Part of a small language model's weights.
Size: 8 layers, 8 heads of 64, vocabulary 8192, 29.9M parameters.
Each number is 50 + 10 x the weight over its row's rms, rounded and kept within 0 to 99. Layers, rows and columns count from 0. The size before them is the row's rms in percent of the matrix's.

# down: layer 3 MLP down (transposed), 1024x512, rms 0.0416, rows 594-660, columns 320-351
# gate: layer 3 MLP gate, 1024x512, rms 0.0452, rows 595-661, columns 320-351
# up: layer 3 MLP up, 1024x512, rms 0.0423, rows 595-660, columns 320-351
down594 103:46 47 55 57 58 47 35 58 39 41 50 52 47 61 40 41 34 64 56 44 48 47 61 26 48 56 38 46 41 78 51 64
gate595 099:42 36 41 53 44 58 60 64 66 44 61 66 54 69 44 52 56 54 60 53 60 50 53 68 42 44 54 41 36 50 67 55
up595 102:47 55 59 58 71 62 44 51 54 48 60 40 45 43 48 33 61 64 53 56 48 49 52 49 52 51 51 41 42 62 71 55
down595 101:64 41 46 60 53 51 53 43 51 30 57 52 57 46 53 60 64 49 48 36 66 36 35 45 37 64 47 42 49 37 40 57
gate596 106:49 43 43 29 56 55 37 49 44 72 57 55 56 45 61 44 51 25 51 43 60 35 41 50 29 54 69 53 48 48 56 56
up596 105:39 30 65 61 54 51 39 50 48 48 60 45 39 70 62 52 53 35 41 57 59 44 54 43 46 43 50 66 41 52 47 65
down596 107:57 42 55 51 58 49 56 43 57 46 45 60 49 43 51 51 60 69 62 44 64 51 53 58 31 45 40 53 43 60 63 46
gate597 100:54 50 48 49 57 37 53 37 70 51 52 40 57 56 53 32 39 50 52 83 40 11 49 57 59 51 39 53 42 42 59 40
up597 097:48 48 59 49 67 55 73 41 53 61 48 56 40 42 60 59 50 38 66 44 44 42 43 36 44 51 51 53 69 64 34 50
down597 095:50 58 60 57 39 49 59 67 39 54 50 53 45 64 30 47 59 49 37 52 47 50 35 63 53 50 59 58 57 51 50 78
gate598 094:52 53 44 67 46 61 60 39 49 48 52 52 48 45 37 44 36 42 61 50 41 58 54 55 42 35 43 54 57 47 57 49
up598 096:51 57 33 41 40 44 35 49 58 57 34 28 50 54 47 57 54 32 63 47 36 55 59 25 53 41 81 61 59 34 64 30
down598 099:59 47 62 53 46 71 54 68 52 72 34 50 36 55 49 49 54 49 32 57 29 52 44 53 41 52 50 55 56 40 60 51
gate599 098:53 44 52 49 41 63 48 55 53 33 40 58 41 47 64 53 49 46 68 69 43 37 55 59 53 49 51 40 60 47 37 57
up599 098:53 58 45 60 44 47 39 48 58 58 42 48 44 58 42 39 39 56 48 60 34 45 92 54 48 46 60 50 26 52 52 54
down599 098:24 40 49 24 42 39 53 50 43 40 61 44 43 50 34 74 49 38 55 55 60 58 46 52 59 42 34 61 47 58 47 53
gate600 103:56 43 48 57 59 65 48 37 49 46 44 58 49 61 48 55 42 48 56 49 68 57 35 35 45 55 46 34 61 43 28 23
up600 102:46 51 53 39 40 57 51 49 39 56 70 42 58 64 43 62 60 49 44 37 64 39 44 54 64 56 41 20 53 49 49 55
down600 102:34 56 48 48 54 51 22 56 44 49 50 47 58 42 49 53 59 35 41 48 62 46 58 57 39 52 57 49 51 36 48 55
gate601 109:46 63 53 47 62 42 45 45 57 62 59 46 44 36 50 60 55 62 47 60 61 49 28 36 45 63 43 57 47 37 43 49
up601 098:47 43 45 48 60 56 42 55 55 48 58 57 27 51 37 47 48 39 46 73 39 55 59 72 71 69 49 51 52 59 43 50
down601 091:48 64 49 42 53 44 63 42 34 49 52 50 38 57 45 58 37 47 33 45 48 57 42 37 51 57 46 46 39 26 40 56
gate602 112:47 43 41 51 51 48 37 51 47 56 56 47 41 22 55 55 53 42 69 35 60 56 43 56 61 69 67 44 58 46 54 44
up602 109:53 41 67 31 42 50 64 43 52 37 46 57 45 32 46 57 48 44 48 53 42 63 57 50 62 47 30 53 59 52 40 41
down602 104:49 39 62 43 52 52 47 50 56 60 48 54 52 41 70 24 44 34 53 44 59 49 59 53 51 33 29 49 37 59 49 54
gate603 096:59 37 46 38 46 59 43 62 44 46 46 69 64 33 44 23 47 49 57 50 54 45 27 55 38 55 40 43 52 35 42 56
up603 092:63 36 55 34 63 50 38 60 43 46 55 50 54 47 57 31 53 47 56 58 67 37 33 66 47 44 36 43 69 31 46 52
down603 086:47 39 57 84 44 51 59 44 50 45 51 42 53 33 53 49 44 57 54 48 51 52 64 45 64 44 53 71 40 63 52 66
gate604 096:51 48 46 45 62 50 39 47 51 49 66 35 72 40 51 45 72 40 58 44 59 37 41 30 53 51 37 50 46 47 54 43
up604 097:40 52 39 47 50 45 42 57 51 49 42 64 32 39 59 41 31 64 52 45 45 56 35 42 55 61 54 42 61 53 43 46
down604 098:63 55 47 53 61 56 43 63 50 54 23 58 39 58 54 38 42 39 45 61 50 49 49 57 46 55 78 50 58 46 71 67
gate605 091:24 51 39 49 71 54 41 65 41 59 28 58 54 52 52 43 39 44 42 57 30 36 33 60 69 52 53 39 55 53 65 59
up605 093:48 38 36 57 37 56 50 53 47 41 51 53 52 65 52 54 53 47 32 55 48 69 60 54 47 57 50 50 57 42 43 46
down605 091:48 48 52 53 58 64 52 42 48 45 46 68 57 56 37 50 40 65 45 35 30 50 58 59 55 67 59 50 39 48 61 41
gate606 096:35 56 35 56 43 42 33 41 46 57 51 61 42 41 63 48 38 64 43 46 44 53 49 47 43 56 53 39 59 58 80 35
up606 098:41 39 56 40 48 59 40 55 44 51 73 55 48 41 53 55 50 50 40 43 54 55 67 53 43 36 33 45 27 46 51 65
down606 097:44 51 61 64 51 56 28 67 68 45 58 73 32 72 48 35 45 45 32 45 45 44 67 57 71 60 70 44 36 55 36 55
gate607 100:40 46 64 70 35 51 56 37 58 62 52 37 50 40 38 29 61 60 50 49 64 52 52 50 61 66 42 31 43 37 51 66
up607 103:43 71 64 56 44 47 39 51 50 59 37 45 44 54 39 56 53 59 44 41 53 70 64 60 66 69 27 47 53 50 36 57
down607 102:40 46 42 54 53 35 49 38 49 46 26 39 48 59 47 41 44 46 40 66 58 62 67 56 48 30 58 30 38 43 57 30
gate608 102:67 49 42 47 49 57 48 37 38 55 31 50 65 51 39 46 65 43 54 60 63 57 56 70 45 74 56 50 57 48 45 46
up608 103:50 31 54 41 49 48 54 39 56 44 38 32 61 54 62 58 58 56 46 52 41 57 63 47 75 37 66 37 62 51 59 63
down608 104:53 52 47 42 50 51 73 44 48 51 57 60 54 58 49 59 50 46 43 55 52 40 51 68 42 44 52 42 52 34 48 41
gate609 101:43 42 50 30 53 52 40 53 53 39 49 58 40 41 51 63 32 52 48 55 49 32 24 44 43 54 28 55 59 51 48 46
up609 096:43 46 61 68 42 47 58 55 61 45 33 47 36 30 63 38 37 43 65 51 54 61 57 66 53 44 28 44 53 59 44 55
down609 096:48 55 57 29 68 37 32 57 47 29 30 46 28 57 61 48 39 64 33 45 58 48 37 49 34 45 55 44 58 63 57 36
gate610 097:54 38 15 50 45 82 74 42 53 52 61 54 49 58 47 58 45 47 36 63 58 43 31 30 42 48 58 52 65 56 47 37
up610 091:54 73 37 52 54 51 36 47 39 45 59 54 49 41 39 30 59 40 39 60 55 56 55 62 50 47 51 45 22 31 48 47
down610 083:61 38 58 45 61 65 54 62 45 50 50 47 40 53 48 58 42 60 50 54 38 50 36 36 48 69 16 43 58 38 43 40
gate611 102:57 39 70 44 67 34 56 58 69 46 65 48 50 33 58 46 62 58 58 43 50 47 38 73 38 52 44 46 53 53 34 41
up611 104:61 44 58 51 38 44 55 55 72 41 38 55 32 58 45 45 54 52 57 42 35 38 49 49 39 49 49 69 53 41 59 30
down611 103:42 48 56 43 57 42 58 33 58 44 65 57 47 42 38 41 43 43 47 41 40 39 71 50 69 36 61 61 46 63 47 40
gate612 103:43 36 48 63 59 43 53 52 56 52 52 49 61 41 42 35 46 46 43 47 40 49 54 40 55 55 53 42 33 37 33 54
up612 101:55 42 34 47 48 44 56 52 49 31 49 65 39 39 63 59 65 62 34 51 54 55 44 30 42 49 53 55 53 40 33 44
down612 100:55 48 74 48 58 52 48 45 69 48 55 60 52 56 30 49 63 36 41 57 48 49 59 66 54 59 61 41 57 32 46 44
gate613 098:49 40 51 48 69 54 41 58 62 56 41 43 46 59 55 37 48 53 50 68 38 52 50 63 27 50 41 66 47 42 45 33
up613 100:35 54 47 43 49 59 47 74 49 35 62 65 40 60 49 49 47 40 37 45 55 43 45 59 41 49 69 64 53 61 42 48
down613 103:47 52 56 66 58 41 46 33 48 44 55 56 47 35 50 58 47 49 56 57 57 51 37 44 59 47 48 44 41 59 57 27
gate614 100:42 72 53 31 23 51 46 36 51 47 47 37 51 56 51 35 49 38 40 68 47 43 55 45 52 49 55 57 27 61 27 44
up614 097:42 41 38 62 62 42 41 58 36 34 55 49 54 56 48 38 56 35 39 38 42 50 48 67 50 52 47 77 68 52 47 48
down614 099:26 43 46 63 50 39 38 55 45 33 46 50 63 68 68 63 47 61 40 29 67 30 48 45 52 52 49 50 70 46 46 52
gate615 100:50 60 21 58 39 41 47 56 46 49 55 63 44 61 48 46 34 43 45 55 57 54 29 42 57 46 46 42 58 54 57 53
up615 100:50 53 45 39 60 53 53 59 55 30 35 50 52 52 44 65 42 36 47 53 61 65 44 44 38 49 60 60 48 63 33 52
down615 101:56 62 55 51 75 32 39 49 46 60 49 38 57 46 55 53 42 67 59 58 55 56 45 29 55 54 66 64 58 46 69 45
gate616 111:42 50 46 49 58 58 78 62 56 30 47 53 56 49 58 61 45 32 33 57 47 42 43 48 52 47 62 54 52 32 51 51
up616 102:54 41 62 31 54 49 40 57 54 38 42 45 58 61 50 66 55 33 52 56 52 58 39 44 59 45 47 52 52 62 45 46
down616 104:57 48 46 53 42 61 43 63 33 49 57 65 43 49 48 38 38 63 66 58 40 42 67 51 43 65 37 58 67 55 35 53
gate617 095:42 56 61 43 66 53 36 53 41 33 31 53 39 47 54 56 57 36 38 68 38 53 38 43 54 41 55 53 58 38 43 46
up617 098:50 58 49 31 36 47 46 56 47 74 63 39 48 24 62 57 47 53 31 54 70 48 38 42 26 60 23 57 45 40 56 52
down617 099:54 49 56 44 62 50 40 68 49 62 54 45 35 63 49 52 50 53 72 38 49 54 48 62 43 53 63 46 55 53 43 45
gate618 100:40 52 59 45 56 49 36 47 31 45 54 57 43 65 41 60 32 48 54 40 43 48 56 63 53 50 63 40 30 46 60 37
up618 102:46 56 50 58 48 50 53 49 21 59 45 36 67 44 59 58 65 52 49 63 33 54 58 42 55 48 59 56 54 45 60 53
down618 102:58 34 53 63 42 36 60 51 46 52 56 59 42 59 61 48 34 44 47 69 62 36 35 41 73 26 43 42 37 56 46 58
gate619 101:53 64 40 32 42 61 65 58 64 46 60 49 40 49 52 55 40 54 60 45 41 41 48 45 74 43 55 41 44 57 36 53
up619 103:43 70 42 32 31 47 56 45 44 54 65 54 48 50 34 38 48 50 52 54 46 32 54 42 42 45 51 52 45 55 26 57
down619 102:39 53 38 50 58 51 55 40 39 54 50 59 48 33 75 49 57 46 43 41 49 62 60 57 51 62 55 59 58 33 52 48
gate620 095:39 48 23 51 64 45 49 43 43 46 31 57 49 46 66 56 41 39 56 71 33 47 42 35 43 25 67 65 49 49 55 48
up620 098:50 45 42 41 40 52 56 51 51 52 59 48 45 44 40 40 79 59 40 32 59 62 55 29 68 52 56 43 47 52 51 49
down620 097:69 44 71 49 47 33 66 59 47 35 49 61 28 55 37 55 56 48 38 68 63 59 45 40 50 75 40 39 55 44 59 45
gate621 095:67 51 43 40 58 48 59 61 50 32 34 39 49 41 36 43 62 35 44 57 29 50 40 45 59 43 51 54 51 49 55 56
up621 098:54 36 36 56 48 74 62 53 49 54 62 45 33 50 38 57 50 62 45 73 55 64 62 47 44 45 62 52 62 68 44 61
down621 098:41 61 47 27 56 49 49 52 55 49 32 53 54 51 57 38 67 35 65 52 37 39 52 49 56 56 53 43 42 45 61 31
gate622 102:57 70 33 29 63 55 58 58 29 65 55 43 54 50 39 72 39 52 53 48 34 70 31 55 52 38 55 48 43 54 45 39
up622 100:61 40 45 55 57 63 52 55 51 39 64 64 51 67 49 55 53 34 51 45 70 51 47 46 29 41 36 44 65 44 52 50
down622 102:54 44 60 56 42 46 47 48 44 44 52 66 53 44 51 62 40 43 60 61 53 34 53 42 41 61 38 44 72 44 38 53
gate623 101:44 59 66 62 51 57 24 60 51 46 55 59 39 56 52 49 57 45 38 53 50 48 57 36 37 41 48 31 47 51 64 58
up623 102:76 49 34 43 33 54 64 39 58 59 63 39 68 43 59 55 43 56 42 65 28 49 44 56 51 59 43 41 30 45 43 46
down623 103:26 46 46 37 43 47 29 54 58 52 42 60 52 41 42 38 77 38 60 38 59 36 47 62 52 55 46 57 58 62 57 38
gate624 095:67 59 52 33 30 53 61 51 49 63 47 52 59 40 47 37 36 51 42 58 65 33 51 51 46 56 44 50 38 41 47 57
up624 096:46 46 49 41 48 38 59 36 51 41 59 44 45 58 65 54 49 48 62 29 38 63 52 54 59 39 49 52 71 33 47 45
down624 098:70 34 36 43 62 57 51 41 48 56 54 54 57 40 47 66 52 48 55 48 40 54 49 61 63 49 70 43 60 45 50 40
gate625 104:50 49 71 31 48 46 46 62 62 49 65 67 22 70 67 43 55 60 46 61 64 55 51 51 37 59 52 62 46 40 65 56
up625 090:55 56 52 43 46 57 52 46 33 73 52 63 39 44 55 39 37 53 44 74 54 45 50 47 55 37 49 49 64 53 51 57
down625 086:30 65 63 55 62 33 53 34 62 48 52 66 57 53 60 48 65 52 46 39 67 44 65 58 46 72 52 38 39 52 46 36
gate626 102:66 44 37 59 35 44 44 56 45 47 44 53 52 32 52 47 35 28 47 49 52 49 53 43 71 36 82 47 38 41 65 48
up626 101:49 53 44 50 50 50 61 71 50 37 43 56 54 57 45 56 51 59 51 57 49 50 49 35 52 44 53 68 42 48 45 43
down626 097:50 43 43 72 45 58 65 43 36 46 35 30 52 61 58 54 52 45 47 43 61 37 47 46 54 51 58 57 49 50 47 62
gate627 098:55 33 43 45 47 47 51 49 75 69 66 57 42 57 53 53 31 49 70 38 48 49 49 60 44 43 55 38 60 43 58 29
up627 101:48 40 28 42 45 38 50 49 31 56 50 57 61 57 68 49 35 46 38 51 67 50 36 47 55 53 49 35 46 43 60 56
down627 102:41 45 30 58 45 41 56 52 55 39 72 44 35 41 48 64 52 53 55 41 44 50 50 54 39 45 57 53 42 60 58 61
gate628 099:36 45 43 41 58 49 38 45 25 48 57 47 51 33 62 40 41 54 42 41 53 46 45 38 51 57 50 60 65 47 41 52
up628 102:46 51 49 50 50 54 53 34 45 48 31 49 52 53 59 36 55 44 45 52 54 51 50 67 47 47 55 59 55 53 43 70
down628 104:32 44 58 65 44 52 32 47 30 46 45 53 54 51 51 53 59 40 37 42 35 47 45 69 50 60 32 46 54 68 31 66
gate629 100:38 50 18 46 51 54 43 38 55 75 52 37 40 24 55 67 40 53 67 59 54 51 40 41 66 44 51 53 62 56 47 48
up629 102:31 60 55 31 46 56 51 50 42 53 65 53 46 38 41 43 48 49 33 50 33 40 64 53 40 62 54 54 44 37 39 48
down629 106:53 47 49 53 42 70 70 66 70 61 66 64 72 44 54 46 46 58 40 51 61 61 72 63 45 52 62 39 47 47 41 42
gate630 092:58 63 35 43 46 45 71 53 49 73 54 63 54 32 36 73 43 53 45 51 48 66 50 47 39 37 36 51 45 50 61 38
up630 090:63 57 43 74 50 47 42 49 44 48 53 55 48 57 57 44 44 48 54 59 51 31 56 30 43 44 67 52 37 63 51 60
down630 085:61 60 40 62 61 46 47 59 40 38 43 39 41 39 42 53 50 53 53 50 44 43 50 54 52 57 48 70 45 53 36 64
gate631 106:63 56 54 53 50 41 57 42 55 69 50 48 41 66 42 57 26 55 50 59 44 44 34 58 41 53 64 52 69 42 47 42
up631 103:62 69 43 35 46 49 42 53 30 55 64 73 42 45 44 58 67 44 45 58 38 58 43 41 50 55 59 58 51 38 53 42
down631 103:60 53 33 56 45 44 45 40 62 78 69 66 41 54 43 54 46 55 59 54 44 72 54 39 63 69 49 56 56 41 33 50
gate632 097:35 43 42 60 51 55 44 66 42 46 60 56 70 52 56 53 48 53 56 26 58 44 41 29 54 36 42 29 36 34 28 60
up632 099:46 75 51 54 47 61 51 63 42 43 50 42 54 48 56 43 50 51 53 55 56 55 57 27 43 60 27 51 43 62 46 50
down632 101:46 37 52 60 62 31 48 51 57 36 52 62 46 58 51 55 55 51 56 56 18 44 56 47 52 42 62 47 43 40 50 40
gate633 102:58 64 60 48 58 39 47 45 49 34 51 40 47 40 55 50 45 31 48 36 40 40 35 68 61 40 43 47 45 47 43 66
up633 102:47 60 59 47 43 74 64 67 43 51 45 57 50 61 65 55 50 58 40 43 47 69 42 48 42 56 46 21 50 56 40 43
down633 102:39 39 38 71 37 56 36 43 64 36 62 68 50 56 37 66 54 44 45 56 34 45 49 51 64 52 55 61 57 55 49 57
gate634 105:56 47 55 64 55 57 48 47 48 49 53 41 41 52 48 52 60 41 53 54 58 45 41 31 39 50 64 39 57 57 62 39
up634 105:34 30 54 58 61 51 67 48 64 38 57 41 56 61 46 46 51 35 60 50 59 51 43 61 58 49 67 63 38 49 54 50
down634 105:53 46 52 71 62 53 45 53 72 58 51 43 48 53 57 46 42 43 56 52 63 43 52 56 35 49 44 61 45 41 56 43
gate635 095:57 62 50 49 37 51 67 44 75 59 29 48 54 54 60 43 64 39 42 57 63 31 60 49 47 51 70 55 55 51 65 48
up635 098:69 41 39 39 52 50 68 37 38 42 46 52 48 46 54 54 55 54 53 56 48 48 48 43 57 41 38 49 43 39 42 63
down635 100:29 62 33 38 46 47 32 54 47 61 44 57 35 74 47 65 55 37 36 29 50 52 59 42 44 41 62 53 53 54 58 40
gate636 101:54 58 52 32 45 66 47 59 48 38 68 46 36 59 39 48 55 55 40 85 43 46 61 46 38 62 77 49 51 53 43 40
up636 102:39 41 45 62 35 50 58 29 33 51 48 49 65 52 42 30 49 43 50 41 62 53 44 53 61 55 45 52 34 51 61 53
down636 100:51 55 55 38 58 54 62 47 43 44 53 39 44 59 65 51 47 34 55 34 53 44 40 53 35 50 39 43 31 42 61 54
gate637 100:53 54 59 57 47 65 55 46 52 50 58 51 54 46 47 21 56 50 42 45 59 68 49 33 57 42 52 32 40 44 43 44
up637 102:33 43 45 48 35 29 45 55 42 47 42 30 44 42 47 50 75 40 59 55 65 54 40 35 72 53 44 40 46 57 47 53
down637 103:64 44 55 54 61 47 47 52 40 62 55 61 59 52 53 49 59 81 57 46 50 60 59 47 70 40 31 51 39 56 52 65
gate638 087:48 54 59 36 78 49 61 46 54 39 44 68 46 41 50 42 46 62 63 42 51 46 60 40 41 51 57 57 60 58 54 58
up638 094:67 43 61 48 36 55 60 49 46 46 57 51 63 50 64 63 76 61 53 45 54 65 59 62 57 59 48 50 63 33 38 38
down638 095:47 60 58 58 40 61 48 63 60 52 51 55 60 29 57 66 63 41 56 59 63 59 34 36 53 50 66 56 54 46 40 50
gate639 099:56 52 60 45 47 55 55 65 42 39 55 49 39 51 67 38 44 52 45 37 36 36 52 52 68 54 53 57 75 33 68 65
up639 102:61 62 58 59 50 53 47 57 49 55 56 65 46 51 48 29 53 23 48 41 71 66 66 44 63 44 50 37 66 56 46 69
down639 102:59 42 60 33 61 64 51 57 60 60 46 63 28 42 56 48 51 35 31 58 71 43 50 38 47 49 52 40 53 51 55 60
gate640 098:47 46 70 26 45 49 59 59 65 51 73 62 44 52 44 55 39 41 53 38 66 55 50 54 49 47 45 55 36 35 34 46
up640 101:47 31 50 57 67 51 48 51 45 60 36 41 52 26 58 61 54 60 42 52 49 59 53 65 59 43 59 39 40 47 44 42
down640 102:64 58 52 36 35 64 63 50 50 47 43 43 56 58 39 40 53 66 43 85 50 45 46 40 34 60 59 39 43 56 42 56
gate641 101:47 46 54 44 55 51 50 43 64 46 40 56 45 47 46 58 30 42 45 36 52 45 61 41 72 41 55 41 34 47 38 53
up641 103:36 57 43 45 38 52 42 52 61 42 47 45 47 72 61 49 65 56 39 55 51 59 43 57 36 46 59 40 40 68 55 56
down641 103:39 46 40 33 49 53 54 47 38 61 47 60 34 54 45 56 44 48 37 51 63 51 62 56 54 51 51 52 40 63 55 65
gate642 110:52 47 49 39 37 49 56 46 66 67 66 56 45 51 33 52 32 51 61 44 46 60 54 55 61 51 66 46 52 46 42 44
up642 100:31 62 44 52 31 46 46 39 36 55 59 55 31 47 43 60 57 49 31 33 64 55 48 43 55 41 50 68 56 56 34 65
down642 100:58 54 41 50 51 41 69 45 42 39 46 40 46 45 46 51 43 65 44 37 37 54 35 34 60 65 55 58 68 38 40 72
gate643 096:50 66 55 51 25 28 52 40 69 47 49 50 49 34 32 33 26 48 39 53 48 38 52 66 64 33 45 56 59 43 51 56
up643 093:38 36 68 47 54 43 35 58 47 41 50 43 64 52 51 49 51 43 38 61 63 54 48 47 49 56 32 57 55 35 45 33
down643 094:53 45 29 40 59 64 62 60 55 48 58 52 68 50 44 53 45 51 35 54 44 44 54 51 55 46 41 54 54 57 35 52
gate644 105:49 55 63 56 53 49 49 52 47 45 63 38 50 52 47 55 30 48 59 48 55 21 38 50 47 51 39 55 46 41 65 47
up644 103:40 38 56 58 46 39 34 70 58 51 58 55 54 42 57 50 43 68 46 48 55 40 54 61 56 41 60 51 60 45 38 55
down644 099:51 48 63 52 54 55 68 48 44 58 60 51 55 49 32 58 69 56 62 48 33 55 49 62 41 52 44 47 42 22 40 51
gate645 099:52 49 56 51 52 34 67 46 38 49 55 49 44 54 47 47 39 54 44 62 56 44 50 43 58 54 59 61 48 46 43 68
up645 099:55 42 51 62 36 72 51 39 54 56 41 47 43 44 43 55 43 48 36 35 55 66 47 53 43 39 66 59 38 62 32 49
down645 100:56 55 54 45 44 61 55 51 48 78 45 72 48 38 54 66 32 62 34 47 59 61 49 45 49 46 37 61 44 38 52 44
gate646 101:53 73 40 64 22 62 61 41 31 59 48 51 42 30 48 51 40 50 42 42 43 49 45 41 47 56 48 59 63 52 55 46
up646 099:52 56 72 57 50 53 48 51 56 58 63 27 62 57 86 68 53 62 35 36 50 49 56 43 60 66 45 47 55 49 56 45
down646 101:61 55 43 58 62 48 43 63 44 36 37 59 53 39 33 55 42 50 54 47 42 59 50 60 69 38 62 51 23 34 35 57
gate647 096:60 55 46 41 42 42 52 39 82 42 58 52 44 43 59 40 34 45 43 48 47 51 42 53 62 57 55 43 48 22 52 54
up647 101:41 52 56 46 37 34 35 69 53 49 50 36 60 51 60 42 45 51 50 51 55 67 48 36 55 42 57 27 67 52 54 53
down647 102:53 49 56 60 52 41 41 48 64 59 67 38 64 40 43 43 38 72 56 56 46 49 62 56 50 64 40 66 51 42 30 41
gate648 096:52 45 50 61 57 38 67 44 38 57 47 52 33 68 57 56 39 63 50 49 57 37 55 53 57 51 55 56 54 59 37 51
up648 100:32 47 41 62 43 60 52 59 47 68 49 58 73 51 45 46 32 39 52 41 51 42 37 70 64 38 56 51 53 31 58 76
down648 098:68 53 31 31 71 33 54 56 61 48 46 65 50 32 46 56 73 42 59 42 53 52 48 62 40 56 56 64 48 47 50 48
gate649 094:54 22 64 51 57 38 56 52 44 56 66 61 57 40 44 58 37 56 54 46 30 34 50 54 60 49 38 48 45 48 45 69
up649 096:49 56 58 33 46 46 53 57 43 50 52 64 50 39 50 48 46 41 74 61 54 53 38 38 62 44 50 65 63 37 48 59
down649 091:49 46 49 53 60 56 52 54 39 55 55 46 45 37 51 49 57 51 54 39 33 42 57 65 50 49 33 55 33 73 50 71
gate650 096:57 52 39 64 56 45 45 47 34 53 77 34 45 39 50 59 46 54 51 50 46 50 42 48 51 33 47 47 55 59 50 42
up650 103:72 34 62 46 50 36 48 60 53 45 44 57 42 53 40 46 47 62 35 56 46 43 49 32 60 55 76 43 60 58 54 78
down650 104:61 54 61 53 55 54 41 52 85 44 59 49 53 51 50 65 46 39 48 68 50 44 51 52 65 54 48 48 30 49 38 41
gate651 098:61 48 39 64 43 39 42 49 56 56 54 62 76 52 37 40 29 34 63 34 18 36 55 66 55 56 66 53 62 51 53 31
up651 100:38 53 50 66 44 50 33 50 61 46 36 40 62 58 53 40 42 62 36 31 47 58 55 57 55 33 61 43 59 66 44 61
down651 101:51 34 58 52 66 34 42 40 44 45 50 30 48 40 59 48 43 47 83 47 43 45 43 52 46 44 52 67 66 44 39 42
gate652 107:44 30 63 52 50 57 50 68 57 50 26 52 63 53 53 58 66 66 49 46 58 43 21 39 47 45 56 43 49 42 46 63
up652 099:53 61 44 35 40 36 44 58 50 54 33 58 46 47 35 42 59 53 51 50 46 60 35 38 31 44 73 39 39 45 57 52
down652 094:42 60 53 59 54 54 55 63 52 51 51 51 37 62 47 50 45 49 62 46 60 42 51 48 38 18 44 71 37 60 49 48
gate653 094:44 47 39 54 71 39 33 49 54 55 40 51 45 53 63 50 53 57 58 47 44 33 40 61 39 60 59 49 40 40 50 57
up653 099:46 63 69 63 69 53 53 56 67 42 54 56 50 63 55 58 41 54 51 62 52 42 53 66 45 50 45 46 36 35 43 46
down653 100:74 56 47 30 43 49 44 34 41 44 26 62 71 46 48 45 60 32 50 41 64 46 43 40 34 57 51 42 53 58 44 51
gate654 107:26 60 46 67 56 50 40 56 64 41 48 50 42 56 40 54 44 52 43 64 55 60 44 46 61 50 37 34 47 55 45 55
up654 107:56 58 49 45 41 52 42 42 51 69 52 39 60 53 40 46 54 40 41 57 55 51 59 45 23 21 49 56 53 57 70 59
down654 106:45 62 45 48 55 54 55 68 71 41 48 59 60 37 56 32 44 52 53 21 46 36 40 36 60 44 48 44 44 41 58 27
gate655 097:68 59 55 63 44 39 58 45 52 47 45 37 54 44 43 58 40 54 56 54 60 36 30 43 48 51 63 64 45 39 34 65
up655 104:53 39 47 54 46 48 67 59 46 53 56 40 45 55 47 51 55 40 42 44 53 39 59 36 36 38 50 62 53 52 71 54
down655 102:42 42 41 46 58 48 54 27 51 58 62 37 46 43 50 40 47 42 46 47 60 59 38 57 47 71 55 34 57 57 53 42
gate656 105:55 61 38 43 59 45 59 46 29 53 43 39 71 65 48 50 59 51 57 51 45 55 56 55 52 48 50 44 65 47 72 63
up656 101:53 56 42 45 43 60 52 44 62 45 50 55 38 60 46 42 32 54 59 55 47 49 49 39 50 42 53 67 67 60 41 56
down656 103:44 65 43 56 42 39 44 57 54 60 45 58 52 63 37 57 62 37 45 39 33 38 59 53 45 43 53 50 40 41 47 41
gate657 098:43 49 54 61 32 32 48 66 39 38 59 52 61 22 58 32 46 55 40 69 48 47 40 48 57 46 57 35 48 30 47 55
up657 102:53 68 63 50 67 48 58 50 63 72 66 41 51 40 50 52 59 43 58 42 52 42 42 63 63 42 58 45 47 41 54 43
down657 099:47 60 59 45 55 38 37 39 41 57 57 62 56 67 40 56 56 57 62 35 42 71 56 49 70 46 39 37 66 74 61 55
gate658 102:61 51 48 44 36 48 52 51 37 42 45 43 69 49 47 48 56 35 39 64 66 58 52 47 51 43 40 48 48 45 58 67
up658 104:47 60 55 47 51 53 35 31 51 48 49 48 46 54 50 34 34 57 62 36 66 34 54 60 39 40 34 49 48 59 42 56
down658 104:52 65 45 54 52 63 43 53 47 54 51 74 54 43 52 54 35 47 53 27 45 44 47 33 46 46 48 57 33 55 49 49
gate659 107:69 44 56 47 45 45 52 37 51 66 63 59 56 57 55 49 47 52 43 42 37 53 52 47 31 46 65 46 65 52 58 38
up659 105:46 42 48 37 44 48 62 43 56 45 55 48 43 50 48 38 40 57 47 51 48 40 55 54 59 58 40 67 58 56 55 42
down659 105:57 40 65 49 44 48 63 54 61 58 50 58 43 43 51 78 43 58 45 60 53 54 70 62 45 40 47 75 50 52 63 60
gate660 090:41 43 49 48 56 59 32 48 75 44 57 44 47 44 58 43 60 54 35 31 46 64 37 54 32 47 49 58 49 51 70 45
up660 090:54 56 46 41 30 56 59 55 42 50 53 67 52 56 47 40 46 61 37 40 52 56 58 57 47 53 45 46 39 57 60 44
down660 082:61 69 64 51 62 46 43 56 54 50 47 50 53 51 71 45 56 54 48 52 53 51 35 19 45 59 53 36 66 36 46 47
gate661 092:53 25 50 55 38 55 50 49 41 46 58 46 51 36 63 36 45 39 62 54 56 54 44 39 49 61 53 49 44 31 49 52